Weights of a small transformer language model: width 192, 6.44M parameters.
Each number is 128 + 24 x the weight over its row's rms, rounded and kept within 0 to 255. Layers, rows and columns count from 0. Numbers have three digits each. The size before them is the row's rms in percent of the matrix's.

# layer 3 attention key, 192x192, rms 0.0955, rows 112-127, columns 0-191
147:133159133152139130164153152088143116104165168131111135162127134123136137109118146148141145118144130129143094136113177118131114075159137128110103115154099173106130125117102100105145096161135116174133098135118105139112144162097122173165110107114115161135129090092110138154161116117144116175131099126142106148159112113110119156134102149076154120086150099137101134097101136135157156145141171085109151137129120148089126177138135140118110125108123117147135113166130112128101134153123089111142099183084155082166110159110175140184118091115105144145141162140122115116103151136181122115
088:124171195125150131148155154122142103127113108083121167136164123138107094114132175160144118133144115174123081110120160135133093066171137119139149142137115155109150108120139095137129112153167130141129119140123120081128184149105108146124134103094125119127146111108120120127143099127125101178126078089134131109115124115121096147178087105065132114115161094114128093091117139089165151150131150101115160130116109144116124133146127142129147154098127102134152131135091088098104154124186092121129133157069149101160121151139144104156120116104129125130130145114122129129125157142129113079
081:126183119124162128142208137122084115156110132116132097119147149122160129131132143144119102075144118151155137146138133150178126151153118128128105130138123171101119088113111117135127097130169156147166146133144137115108125136119107112164128128125122142150138129144100171154121132154129116117139117130128127110121166096108058119163139106087169092137166123142133097141163128152142122165146143140141163087091134155119107144133120124120191089134083154142082139144134133148089142122106124133110118126070104117132174154140121086145124141149152114131082123162087132108156134111090172109
105:147146167134124144136142158079054130141122130108141135110128149138125086143146178136124124133096103131090128133120150112130045158143129087136116120151141155112138115115092105142143161116163092122111110176109147116114098113145141109137145132122075107147109088081111138112117123090115093160139099093154128100134123134139144155161113160131153124124097128110158158129099095155139175171124151130131142135140106128075171130095148136100126157113119128178080106106145122109106140140143150107136106138141139167150061119144175124106147126136094110120120120129119114130142141163154149135
104:141116100143105118171076145118160131065142147129064150140114136130112131105102123129155151131164138089143122176089170121123128144137117143135152110137107097095089118112139099061118116110092105118123116095126094149128095117107162169132134060116129138106116136117141133105145109096112130164135121159143124146125104129134129150097160131116122108149117097140085133153093135116112158104123108086144129177131086115105128161137162129134106140098139111125106160134147130119162116127124087119163142154100146105125077122110113154162110148104075161143102154124135123121089106138165159097
094:132193134168147156129137137136073100165146109156160135135127092143124109140101156122116096063136086130065098082132137121137104141092127104133105098107110143132142146156121094155150097148103160140134145161157148152152130154109094131136143173129127137130152116150139164150121141148168138088153141082145126124134131126119103110183124120116139099136154150128129122122151164095128115134154166132116110126137130127103155091098130105103141085125146137133098124130153135110128146155153132108127080112107135122148209161147110063103166109157120138134162118158123135113151141109121108127
085:152176125130167125161131130152104121117118128176117157121139131110097166114077140120119163132148107132135123150116114134106118128112117141088120114123129132156107123101092107117123102132157113124127121127143055146137138143099147147113132098117140188128144129098142132082170140166132118148140134075101123155157107123113103142113099127102151146104153076122135127091132176101143117135060147133124135096094120133118140082115155133138154058110103102159103084150091154130128128149075132092106121125098159165163123130126128111122131130134104176088097148173124105134122144153152132114
114:119122106133120108140151168117130180113135148152118152090121165124149127075118122136111111124144135104173147167122164119131135153104102155131150113126143117133151119106109147116087124135166128111075106126066108130092107074137180143107130149151155116134133138114075091131126118099100154138136136154120157147090100095152150155111114128142152142150094144143093143152110115167137127129116075096095137153148096109125136165146115130124113119105129143143119159129127114117159128096118088152154177099110125112097106081100125107145107130104124101080105121115128152135115142141140220130
094:169083143078158101118120122114141136143081105081122153130166149126129108129160140127111136134121113134129174127154055137123136082106159149167196150128138114144156115110156130164126152087162149126105135131153121127125155124133155129120120163105098072117107146108159106131121120103114077105081105162123142157087162127142165079128145087137144096113108117067163118127095152166119151122108143179113152143127117134167125147094126110154135160138094135134133115106115111139114132116112154127097138106156122137081117100126151138126130129104164118091135125113113107118126127098143113132
115:137087099109121093134117120136105160144120153113142105143126128141162126125148123116131111112110118120130151154178092127126119156106152166183135131111143101157144127152146140134124138090125147104128119113125148117124159117197130114124175163151134065123115124133128107112103139110113160083102140187135112105110106124155180127134146126177126143152088156133120125158118111168106154092139112147111104131174166106149135118119087119140106123165137149132109165102160143147117130104107126136128115084192110169093125092126144151101138132150163090084146083109146128115115128120121078171
122:152121116121103112067127146134123123155155145082062138169110123134088165139152146129178120103141149136121131131108116139134093104101147141142129167183129117116179037099103128161143174141144120169122154140149153130124137114111138109154104109098129089094116122145089106166150147104135149133120124104125143160090120135118123159075133129110116105153155110119159127075134154121123168135104133130146150153160123114145161129150109155103127114133100123128140111123150135097133134163177105115166109144147175109150102128122146175135095127128120135121094152140138086123126122144106143119
088:130116142174109127087120130121096135120152161146169101104128115120128151088148167113116135120134161117125158142125163125134134126191132110141148137151151158119137110120113102140118149166064106151078099126114162126109112108126130092169169127091146159158135117111089140125114154125137132111149140097115149102137123122126138131102159136141132119168115100153131147070137126121129134092106144111177072115126114106147113099146114129119085095110117122101145107106101125118110090121171148102182091119140150102161159186103124118141123138148145152134157142091149139116155133135121210158
088:128093142084137108126192150143078143135076134113160144115156147108114111075150154158096147129144128146153120143164093120124139128114124116137176144137130132082155121121117129170097125126123098118112130157091141137142138119131175109127153159141146117084127153163129103105129134095101126100121134157123190141083123109133139096149114123102172063130143131123119156101086159144109158110121136133115118115122085131156135195103111151112147118148135127138118131100110088135109125072127137157116148078143138132097160123137137077145148153117159123111111115099108142123120153130106177108
083:124170108169106159121125163156128099127121103135103094123085125149131135147114119136138144133128145106117106120116178130161137155080126086105107161112124124112080129123140127144127113114127114118111170119144102141153102166088126153125112126096132203144156148145142149127134120116139153146190138081134134116141139110097072162161151117086117145113194151144115092120167159068125144151136123117150157094094127122132116110108139131159143110108137116111140142150113126123160136117126124134106151175087127112121151177142104117131108147103144174204099143135109133143127094116125120115
099:157137164141113140107167179158158144131121115162110178153116126108196114175139157124088151133115092146110155161088122146091129176129109105116102128143146152124172107106149110137156119165131146101097147136145061121109144131113149151134124145119129127187154157124163129142138135148101118180154131121112125102159147093159146152134157104126145165100150107065137139137123132129181136138133117138142152096109125090112140097131150117119126111094071120097178117147104179128122123123119153127125132142116120106125133140134145122128125126104114109146102108116136150075159111101131148103
110:124134150126107142063156126152164086163146115111089142177158117118128147122123145146152148112113114108070120136121125161131152119063142104106111164106113121143148097109128144185140139120135095118126178086133130098139152113125168097148116163121180103104116144154067154172147108139124133114180152118121151152113154139136091152151140110137106132130179146136147117101161165100146136158088106151142136120166140129144119133142122180135133075109117127130135131108136136099120124127141083135136148108150149140128108136122081117111118117124151127117063114158136115143129095113094131129
# layer 3 attention query, 192x192, rms 0.0934, rows 113-127, columns 0-191
074:159152143128159147137151149131117140081148139120066115103127134068108124147086142130105132156113145133133161133077116121122159115141119130070159145141185136105140136144118119135131140128120108147113113122133120179094124149106142144162086118132130153092155132094150108132110109146121114131140125139118096127143122081123126146108083098097156142138138147133149143162103128133131118122136162186099144122092105133112152155161114127129133131128076088202138067152086146143108167125131164124116106139110080114149094145137137143130178141121106096162099111126129084147094100137119134107
091:166147129124142129155155099117088135138137087140107136099119075134136113126061143147138154115137153145142107128090144133073092107136101080118121142112112156099167123120107101120101096128155088109175142096098097104105152151125151133129125115100116144123137119115106115167081161149135123175158155128116130122134121113099132133149099124097147160125132143153133148095128142129134114145132100114094142126085078147111093143177155160083173123095122142172147076186108131134132114149141146143121117165117106137178135180148165129120162123123099126133115133117139114110108106161138120109
112:159122163072145164133149106107125133146128129105129122125166134122167116142185152139151137139102153121138165086088137119120155070132115113156152134123158168122157111131133133139175159120152105129135145116140140094079133082125155113171080145087100150144142090094128141151081133128161101123131119103137132146112185129143139114141133093101161193109138089070161139160126098131148111130135125149160123118143149163097132148117100149116148172120119136148144076137119136108120119155145146129151165123091094117141115115168120140126109096147148100110129121118141131156177131122129131143
130:113115103106110119088108107145123130139101111164137110140125112108111166089127122132082139139127164121136137128126102153124169120103154136130174130169159094137164129121112116145107170111118190116109150106124145115148104127152157103103167160131154058111107162108114111109126106122090125071127138128103157098097146098113117122103122109155116108131121147131136132113115172150102141059085098139149143132132103110180128159109117159151123130125143145106129138079115125125133134061125119108119139076164145161065118113139108158118118155116155124094157093110136148133156142137104124145
098:153147095149135167136126110077116110130180148114138121148125147115149109105136158134137102123108139153158128147134137129156068139140102093166100137125119161109125100123158118120138101127122084147132125191130098109147106150115092136137137088130114142155125121124109137133141160132125146143141144167135093086156099109138084087145080170080135100133128132134113129105131143119159121143132143123089077128107101148126111099115140097111153133140074129169092128155133129142092084120163149140164098141075146130163132140137123165164147084154114129169186126105133138111112084129138161119
120:085099127112123129102162053131123153124108114148149115103170132070121126069124094174100134125123152107143128122124106168090152106102117104103169146127148114142146118106129135158125160125156131105104162106071127119118130075168158080122123163153132116110110146127123128121098120106100113095120128123102171105095153139116139155100113087172151154115147114138118098120118131156128097146078099166128131131150085119167120131119113147130151141131129135115119117105133123128158091128131142134116178100132108173114117087137072113125104103149146116070125097128132123152148140118099147128
091:102120101080162138156108117153122161154118158151123134183122080111146151160146120125104128119106166138099164099114107112114141120077083141118149114130159101138129088166111160145143170118146094086119126092129122122080094115139175116113111161135153125118138101122143139131094148162169150113137146136108145175107154117150150107125136117140091149123141178145123100121138128171123130135134101169122098111158138134143121151172131167108122084149097137126179122119130107094149088118161165131104118125159141136127146102131113168108137132139136130107146136100133133190163132100078115150
086:126123110120135098152131095148117100149122109166124161111083176136074113094077069151121130151121094136133104144074142147102109120112104118163121128141115158082130154101108135141134135121117130116110101160166166108151135138099103159157102124128129119118108151132107102130142120098113107124096114135142119161135110125115137121144161066138122086100154115106144124092128085116137184124127127136104220140078082112112138161116153131161120135117138119127120143089140092141088090109119122130142113129181140126148143168123154134141111115108102111143134116140111161116103138128166097147
091:188112164124128138155119157143156100117157121111138157138133140156108097153118140108132139150132098129122103155106138100129075148163183170152101107140131159150102127152141116129131136139104131134117124149163101124200143148101133157121129118146135120129085086125130129125154137093126141157117106146154110104171080137137108161184160141123121084119138123124139144126117098115153183098139124117095168114115147105107137122095114117149083132131147118116104107138132150142060157095129119135145088135152126109139149151132162102153112121135094119162136082156083144070090119160147119131
086:108148106097109144144092149107145156132136147151134112175099130148156156153122117171162112091110119096108142128149122098117124139076095118126085157116125119120141082109114133085140111122116116107117103119112144101087152071178126134137149156141183136120175126153137121108119161132133144117115142150109118127111136097139116101101178133142084130146127145117131128070095134127114126114158120152153113096171138113113089131157106139082149115129143118109155189122145118149139099155174145142133163122128090097126136124124138149074136106147118145133111165092135144142158111112080066146
100:077117141124149116102105120146157128103128157193142138158117149130147173182148132145116125121133101123073110138131133118160157125099099122134082133091138117168072106097156136083112109113128119101107096123145089105141177125112139123134148140135098138146131123123150154085117121142103139133151133107126120142134160129102177103085155150136117134148118130098078140106104145116132134099139135178180087088129144074124104124129161153122125086133139115107174167128175142112171130133110109121108150131129118095112149114141141135117121114131134133156107158133175168179131124086116124131
085:119168088087178130123183095128100095128131154187113193150132139126128141083113108127123140089130140145137136100101128111145161114076123128130126107129157128093123140128130152101102136114128142084105106140128149125132133143107125129139104131126133144124133165112093099124118133167142182120100142131119116173134114102099146079166130098142136131064131084155082114071162134148169125113127127110109152113112154112104122163141159149148090104149163101125160136113151110135150091107135155158128119144159114090100161132125137135130163077130121113113107147126156145130129176137128138159
085:106139142149081131087168127115126127146104121098151112101148097127195166108128139126120110114142139147129115132135154145136150138114102105118157155098153096149163145135126108147142108131121124112102150124089141138121128120174123090138097137049146111123146176096123126116142115167118137096187159118122109108109147097125093140129089133128170152112128096155110121176118134156139105149085140144146076112156121125143131110115111109126141093085153124161129137131100104153141141127132126132104119106117075139122061120108105098115155175135145166120121125083094148174100107148114157109
097:085127119136102098134120109110165136112125131226160114112134073118171148115113131112107134135163109137135157144110130135108121148121067143144160132137188124123153151096128102142140141117163133141118118080111111127107101084171141129153130104092104119163166134098111140118117122143089098135154113164079119126106143105147127141155153117123135124114121104138148146151094109154137087156108102147138129089130075111133111101139127123166127122109104166181129119141127156107124094147117146159128142121116122157144095152147116163159126129131128086107112098079133137134139117180161166123
088:088127168146097133102160141118123156107125122158146118147150125136225120140123164156113126084120120120147136157120142114138138153125085138124151170100153130120126138096137138137144106113115104109133119087124120105050126131163128123148144140071169085136150144101150121121106104143137132124151128144104121074127127095115077128121143120142118140140093142150098153157124134146141075119116131136128109129165127138125087108138085110097118115112132147137087177132110145143123076137155130111104126131115062141157108131123124125124138145165143121101073120104097148139143077141093161147
# layer 3 attention value, 192x192, rms 0.0866, rows 96-116, columns 0-191
086:164121086156099104117103127150145132094135115120092126114136129134084158069120116111142136087131158101145131139126123128133156125145145102134128114108148090148115110096137112137110123145122135134115166153177141172111123152110130123118130078119134182108117125237126110125120136089132152110147100122127122150147084145100119133125102141108137102131156104167124121048149156113102123152090135107133159165152137140134136143130153122169087099153134114131132096117114104150163118167119120139113129137154112142132153120105114166157144137131159133145121172137106120085064119092152129137
089:125152170085154181147145146145102135115133107125143145132128160102142104170142147135137120122126122147069097123120137148149130118101112141156130119119123157154108092134155118114124092177122136103123112127128086113118112110115120146119109119152205118115122148032114138148146145188160095153120122100102138111139145114116160112155156117145127131099143142064139123131152118107184166145124151144102096108141144129099115140132123121103161157102165151179122136157148158122094107101121156078133120111122128140150120157119132124118100132143106122142096098161107072129149131142105110113
084:146053111124085144124110127144125174123125154109132119090092176097160139124186123130111136128097134123173141157106156103132152131125130150156135128145097133127101135141118115098108125098097125132094120152110140102132157066147131148126129134124104106101073130114098094078143142129117136112082127141130144156119145092150143138105150163130148117162118121108069133155160130141106158074142144076114123170152118156122128097164130157106159142103172133113137179106152140175138126146159119087131149134130120107083119131116120138165121108131140137137141109110103163160112139149131165124
086:153192106121149149098106104124073118162139092167124105128142146143138144159121128144180104133159127127122143141166118137096147127141110096136131128129118119149160143085179161139142149093137106112086124145104098116150105117115128095175153122140112153157102133156080186101120148187148107086116161144162096135112128130112139087142105132132210157137136126120111106140153132143164130104124147152152090103127137108144156155115106106156142134104135108148096144108127117166121154164135118137120107142108154162143145130143102104123085128123115141113162149163119115131117130084098104146
084:160099089115095106083112090123137131128088128128136095098156149129149101140130108133148116134104126116173158153123115117094133115153126095103146183161147116138147132112117165135166115121116139126103167153094137126130106091148116114178102119135091183133122130207111121127135146121117131104081140087138134102128079158140134129129121174108118115144150096122154135094112065142109118107138107139150115093129124122152129148116155125127138140146135097078166098116101095167128145149125103140131114119142146099102159077102080173137098115126120100155160129125143154089135139103156112119
070:135165152114114104132129110143112101133134126107121097122131103114110135094126099159135146118108112077169132158105128117128139107128138082089125176114113109128105111098119137107176127100148094074102134137087157123137131115111105163140173104131147137115112111180143164129143175137133126099149118162149142128120084104128156113111116128114153107141124077143107134101167084107103134193107131144086159145138132174101113144152162139133118111155173125127088123123084118132142113160139105135126075154154107153103110119148111134136157152131176135109116161151106142113119152060141106150
088:147109136154112143125145115140098114139134136150084157145132126152112143115079129117103138104133092140126169095110122121117112126137104137125118127078152142143136140141106116146144145121105117133137126145193143136162151177123139090125090128132159113212171145165124113122122112097146138126167156102101146139116183157130124136157093103117130126105157125074111121068191156127116150132112132167140181121132105126106120078134171140104137098096089137139114115125131122118093153106110124114131115132079149129134192153132134126125120105118120155132100133143119114123142092099193118148
091:147110142147210127107146092156115084170139109127081131116103112149105131145089064111144122160122151151070140093150118147157123135118099115083112142121103113121146100132103104144137130126109112105132161122158138137123133174128099095080080127150131154143112156149097169159118138146165113128122149108142130102148157138109121123155122093156147130103195161136154100093199158093103133127120154160139168117103106102127094147121116113118123123134134114113159098133166133105109148130107135134116145143141127130111160115122124143096101128113119122139110150163075132121131105122119089121
082:159191101108132095168156168122150108140121142140142132152143126141154145124126111136158105070123148120117138124100124131144115141141139129135126197124112140131156139108176167140140102141147096097115140141056113131121103165127156135134140117142156147132104134109130162124147092127105128119108171149142103091127081135074120102145081138125169136087118140173106161117166133195151126160121135115108067151113159133139129118141134131131137095154114120174161103127096105122118119152142082167100138140144127156122113132107118133096102132114123169145126128124112095154106121091157100151
087:134163110108144138114113146113178133119112171142112134114161137099173162103159159137123114124150140108224147176148134119101125109126144120129122104149112135153136142136144157090114141140162116143096105134099106152086085110146146173122145128098095117120125125127079126102151131132099156143129100172154110117136060095099130118137142150105188137117088112179151141142121135170157117159147117132112089112138126132126117105119094157176112180131125116165126120110117135118130144148111153139143116115136106117109109084098157136160121093103144097134150156125112136105133129087132132096
092:115136104137164161132122093156104119114134110138139132127124115135126135160169130102098134169097122115101160081132116145115094149128108120126104105169160130065124132160144129121127112134115085131170136105149137136086132134095079141143118175099166152121156117150157109145111106156097099138110142116107110160112168155132110130110138116129131145079157186137136109108147178120134142120145123112167141125137071144119116111143142079098166153121125142059120141153135125094116153138090144123135162142131127129114174172141137143134103097177165104152096133114156106138111087159158111112
088:118106141184054120122128154111155119092136132137129127119131173131189116136150147113136126112120124134105152099101158124108168150155150091140176114068128120162086135170120132119119105140119127112102112136127148117161126103139140095167103144139128155149106116153146102085132122092142134108153086146105160101150107134083125137126093144130055116155123122098067156126140068120158155092130112114136137152154133135131146110143130173130160087128151154139161112113152134123117128156110105103120119106104112125116118153103108100134152114138138143158164090134138106144109139125149074125
083:142174158137109169157121136103084163108139148146154132109128144129121152124120165167120155126142091114117133121137122123124119144130116176146135102109122171115162120103131102099142162105182119101113092147175131134113134120109179149135130117099125134149129122106130127090121097164128083136150106117125122175115157139174145164136097090106144145125081112102083135178078145121134149177113127176092154126116121164084143117133163138118141164091096137130081123130135143105135145120101134081126106122089118119136091127151157088138120130146135117105106117151157107171120090120142128160
080:137138155118153114146139174143143094144134130097078126101144103119126146087106118140123127080137168146098107118126110143122151115163126090128108130086116099169112135153123134128123092182139126116148152114114130167120116179112103131119120106141170142126125111132141171151144181163154162131162159105108113113145098130117132118162070110148129141112180120182144103116186122093131147145098129129114120133150174141138082104131127116133133076162132119134115099139138137093111119132132125162093097131148104170134150152113094127139143126140135131139122120141044104101092130119105093114
087:144114096112170112127131155164121170147148117112142149157131150138158122146145155150117106124177130137140139165132165138142152122131124155152140133131128111135108149166164166133077083109121137146142093110101092131111129125136118134130140159169196114114108125084125124139102132158100195127097184141127098095135143150130103115098143160127112137122099146135110116170164138120115132094164116086163096085123138132137130116150082098117145116154153139178170154162159179143164142114105113128110136122126122145116096147128112118117132153171120143137106101115153137131087104143098082097
096:160160125105095107115102076092134111087111145152124144122158135129154170115099141139079172150146129128161123115148134136129121157144120179130141148106156140155116094128073117099165148103112119108161139112177157147126131147154154110195109139112119137144144128159140103196146131108136082112147090104128131127133178162121144139155121131132167134124095091100116144072107106156144132120150138143139187138151114141093108134128114173129102070120081132101137090101162140107136111117118120131120100111141111128128101105137136145133121140139116128125161146133155145113153152093159112140
084:124096114149083159124154126092088119126135168133158146102105128169117111120140147117140102133122129140126138123128129129140075108132168145178151103138095150110137144099161111144123163102125124138080118117113149088150117105148149124080135150148081107166165131120102090067082090071137104135124117190130137153123145115161116126140132132117132133164117131143110139195119155125098115135156137130112143169113101120132131110131134128094128193093108135107131176117133160131139169154138123110151143142091123111112116137158145075120108100087113125115140111106139106143150101154146160152
084:176150150113153112147134105119123106160118094086096127120125129120115137109078116136162125086123144071144145121101104136134099119129124059099113128140108124140153112127092153144110107124128092091155149147122117158106121158114092170143122079122107169103120127146127150122159152133139140132160121068129127104125089139110120158131064146108135105098150116145121151053183116116153121151096145116106125120107131141133164146132105127146112108150165133150134059133107106142136113165117125120113115129147134130145133116127143147151109099128149128147127166183128126103105115091162072113
077:109164139111131149110088044126102122144119130116113129116114139106124127124121152138108141153115142125194112166153118140108139114129159094085123084151099121114159163107100123111125141095144146124168135128164119129131115140151113114163106111121061121104112112118130157143156170157140132123120103126152112136110157118162130133106119130140133092135164134174167110117091108144111065097132130163116085135108113095137104146130073193145088153144144092141123142132123136138161141116160146130137121119127140115139113067131136100112141105124097113105143154155105141115156181138086159121
076:130088127125116112091123175149111146126136138156146182131117160109154117126137163143070120144135096150140114144132162126097136129137111162150140088100120121137101166152143152090118102117138138117073098103136104123139136083148150117109097156165135092158095126080090118104094126160137166120075127141140120156143137147161151128101149113152128137096094141103096109205115132161129178089153121088144090115118125112136117106126098180122152177110119110142125170108175119153125142108128142118123141138132121133099140149141122107132125110157101139131157103097132104153136123145120165098
087:115077133155136127122120127129111079137116126153144133110145146127143100142108126131114144147127084162103117090121097120116144151126123150110134135082177132109139118119115122127162144114146102139113142149164115119166172112159162089120098155136115134202151151154121110107133119129157097119113158079123149147133178146161126155125134099149090137124196128102143106143120121101110147096137124179158151138099105121121099084108190140098171153115115123070137108133126144132122181112101166129139127136113135122097119138158138107078121114115113105146093080136142121161131113147157094134
# layer 3 attention output (transposed), 192x192, rms 0.0877, rows 96-116, columns 0-191
088:094113180152139126112160135131114114177144155151125131115088129112128142187110147104104117159168104155128141115126129114138113158147146141132127128113142166111127138165155130098143134132130145164112114085153113080139136105115112117112148132142130054154147134050128150139156126115122111154116101137123115068117138111107137157133138140122151150125083132100122131186112108131128136091160108127123142102073156128129092116126116099128143177118129127149161140138108135123103176108107147131114122147113164099095054138147126102089121156094092120108120074139125145147141128153103128096
092:152161074137123091152095124112150123097106142135103130159162165132125136096160095129140146113122126129126099162151132156114129121129109119088131113177110106164131125124080166097089138121114110114162140158130137168112118175122124158118097123128109187145141112164135093043132091123111126137133156128145123172130119114145120116090107112132097137115150115178138110105125144109099129096114124128146155136123073102158135118125139138132102108141121075090130112103160108113151118114132099109130131131148181115121196119118151135126142116108142152141140201126122157109126119097129136166
094:138129158073150127140167144107101146129113105130123114146108102113136120089068104141110108133157152128157126111139100148133137164158142137114151159119108113078151125131144095153085114089138096149150122116104103102123113132157084127111121082149143071130150138073095117173086108122112128121122132156112138109135160119159085150118101054126111110155102147135147128112119154117095095159121151135127165130073127147118111106154106138138120106136124107149153143118122146064104099126122143086086138121104139148158113118146167133118150140143125136123140093115120105107142124076177150129
091:103140086144146100130117142141138121139110156154123099130164131126153109149159124139105163114105099140095085134119147117148075135123103130154157114105127173162140128155127147124167159166134136140136145156113117154115115182095147170094137134105157134140170130109176134092165099112092157176143102107073138111151109147099118122128085125161111145091106134102154131103122102166145133173147092109138110131167116125125120095131139097132124091089155123113154106121150096135141160119120112160109107130143080157167120121123113158149135135128145113105105135130130142146100066152088077126
084:079159132143140102092133143145127092140125109131119124107071119113124144161108163116116164134158134144092120127119133101140136135154145130141102108061140157162099181135158116114110140132149129131149098095102104132140144141117122128113169097122144129086167107067121143140129154120107131110142108118101121060124137155075114165153110069131152116106102086128097123152106145144133162160157140110125129142140135120100135120157111133124144140121101141162214161144155111146136155128148113126154140104111093148157086121131133109137120138138146152088081097148148139167127125133095141137
073:114107116128125132140162138165138123137158117137138192112136119144089117144089119085084151159133118183147115123108126126112116137150132166161122121119136130165117146168150130130115169119101143212164146125121130085156115124066135125131107140117113048127109139110148130108134113127114117162140104104133140137161144122111120143089127164131112131128090183088107122157143091141107123120095155112158144131118161105121131116111099144158122114112124163139114142146129157173090174096086130180139127126080123116131113108118094136127101141082118102099161132117136105139126115126161158138
096:135108126105126150130124139148120148115160160118139127117198131104129135130168142089151092141074157110127128099125140152145162122142175137147122137145156121131142117118129141116101200133114121121129141145150132148093140124126127151092126146123118161128138100146175148062107131134134135130083094143153088148128124112126161130104111181135160130159101148138146136166129113153148119091157157125114100115103137149155117156106104101085096147148136132113058101155080129158122130138128141125117131141148119121109116148127127090080126154141125114146124199131093138117098168128073078141
097:132119127109095127154114121109138113058121149133108120167181141136124124158189146095138129104123124138076113110094063152132117122113153131157111093116132162140126129105158178131112134148155133098169093153142138143137151119149155117160149170137130116140131071145173141125153118117131120148091152126121103184105142162147143105104137135121114168124129159124130151125089122143162131117202087140116087076140159135093144104133154133139142123160105149130094099113094122136146102122113174144125114114109127121150121142136111116113108118087134145135119152118133131103098179113091115142
086:108154120140118173107097134121124159098170137143160129112206171125123152140135123116128152132149129141103100165127150137112134118154141139161131093139148170177127124168124130108152149124123156149120147151131118127121145123087143157118116171104115146145149139168128123085132121139119146168150094121125175183127124117142129143098127199139106112118111124086101133127134103089121118119098125117143139095139127107139139107104134128145115119098151135108026131164151152169120145098128145130115101109061118124136107120113120161175160123112127111104147162105103123129109095154107114128
086:123129163167131109105144120129136168139155083131168107119174153129117114124095116147142165121129136116103097131139166113140142142122136114118123144134157152154097156141128079134141098164105119153136139126140097095156100146088118113106082157111142155135128143123144085120143149142124127111167120077096160092130138133132103181124154160137126103117140103076109169131152108100123139115101134133181150143122126119167112131109132121117131141135167107118062158133149140178119157115119096109134133123124126132148113151113078149147187137157106159100123081162127146159115093201127139120
094:114148148093137126169142173134128141147118169156128125144147112122124090126120133129167078114144123136128091126147127127132160122098143122140152122101116105141127098090088113129142141115146083092110117121131136187157106155128185175108132145179121108141139124129146153054099115148163171123106162149153141144140133061139112087140143111167117148148175130141128122118145127092118113122122136193106116125112128105129169121121109148108116116146129128149098101125152123103126095151143125073146119142126121129134144154152163118070109149106102121132123130128063115125181151107105126146
095:105159107101129130113125130129101122118136129130137119112067105112128149114092147145118127132130135108123124133140131119139124161164121141106102126154128114090125112112125111122113176101128133149138118149130116082078139131143091147089168032136130143130164131067090104140093105127111114116118108139143100106097150088131156134118117073116145136129086093130127119150110163150110136125082191092114142134108103123105109143132114132099130159114097089113234125122126127095115145118151129126091140125148154125132142120176184125099159147119122124137106139125121139096147144135152131137
085:151104121085132148138144108175127112137126147119139133127176093139104101103139115100110102141086147120182135138124168126106146118113145127150138129177146058119113099153119111142141137145084119163127140142123133125162104134129108169099070183137124131152131149141141136078130142130133152112115127142111150131140109096100153116109112180161142091142133160141132130124194096154123114092090135117186125154112128116173138153086103116105093113156183135112046128145110154144092131107111104140128131135137122132118138154113125118103146147138123125156135171136098119116109102145138119131
082:121151115172111136131095128125124089101172150171110182159105172124108139180107131094130127143127087130097080107143130128133088130141137146105102111150130150185119120118113151095119141131103133134120134158173109099127155118084139124121157117124127110159150124098151117097137115091124098184121072123125125135127153101132147143098122134127105150111109138057130142153093102095112131080131120132096161101094108088123137143099161112133131161082114094131172108159129105145114167127128144130136121155123185067107121127125127124115136135093110133124134159147157153096104141131125113129
095:115175135139127148152104110104101074115101135147114108138063164089156099100124112142149119093115119100140098126140154120144122154134107132089153137161112111084137111083100099144132093114129132081134167135131141134106154121118140159120139073121101131169147126127129152161130117119137125130144168151119160139126131108145115110123116084181083119151155117136147145086104136106128108160079136136074122132142096118142128076114138145146145105097113089080183146101123094093116104154190142124133111116129135140150130119126156157117141128142119112127145097091127108105106100084142101115
094:097112131124105108106146131152146127142148130111120116101182115121095146116119148126131116136087124132094124068116122109119130073147129101138129102136165109120136146143173129165130166183152137159095109136106102116123171153109096113078146097129116106122143115145110120101117172131132122132117099137138102069126091111099168151095120176118175108161127121101150098167143099124106124104104121101150113126109134133135124165136125078110116189137111112147111143123057140144145164142128141143141128138117117109124122169122104056110126107130120140105101127143107104123114147180093156120
085:160121161069151140126127109112108181121118115099125082123189123106160132119147123137137105116084156122154192130098121141130171115114111113139132146133153155083139101117101121150123128087131118127135128147120124127119116127169112116157088147125149162117079153154118113165093135140132137120088148101109123189117120137136132135106145149127158113118127150130112150107147136167127105133122136125151131142143154187140111143134092150150110107149171156135040103158110148115123072119117132136095129115154085152133137117112124168138162118182157102145133151101120150129134172104143111117
096:127139130149099145115140148151160141103144157160143138108173165151089108141130106093095164164145123172142101169114151128129125142166133176168115135127146133179080145145150125095153156154099138161134105130149132105156120123094127150128099204131123072152126135124155120073190137119112132144127139136135138130128127100112144130108162151147141151114125140129107114176122095120124147119133128153162145102099156100141118127106150131128116141128108127127038148121132143169095163113089129136130117132097148123130099124128124125136094161092124149104098170139084132125114108141125166150
078:152088112148144096116160122114183104147099088119131132119097116149112112143124108161105187115094134141135131101128122120128077101128100113158115128078140126185131149131151111168140103163133146130123082112107129090151136119126101093143119172130157106098082114143097125212170152120116124134151110100119128084169107166088106131161152108132141164144127105115149113114131127135132165131175095142121125128133145137107149148151171136147127117145116118126151139107126108142125121152102128138144119141139106135159131131136088123182091118125158158120113077149124133140070103152144159118
087:132134113115132129150103113093110102136109115127125106155068135090156127117139126139153077071109137085135121096160121117152135115121143111108115134135122080125154122110104101158110118124126101103134173157106105124112131142130101130109164057119134180129186118094131133159086145126119137097135118123094113099144149154126103119147093092144114095191109098102164142107117127137129110135130142142080115121151102139150121123142121100105120102129134088113183152143117112090132108153172107116124122108154106123176161110126136147140167120170133120143129089131143157110090101096139070139
091:127140110067128132134125120121094115103125125108112115157086071142113127139153171106153097114086151105111159102125094113131127111123159125148111116136128091110117114098120153131082149131113130075156106125094137142125136111164119125096148108133147183088152071119141168166084128127160122097102129138126096136103145157087163113152098084112125119134111153145126130121131155178139142114161126116112084127145145150112169159131099108091139108166125152131189143137115115108115107137160118130140155100138098140139154137136129114083121156152153148138130162148179134098124153100084102140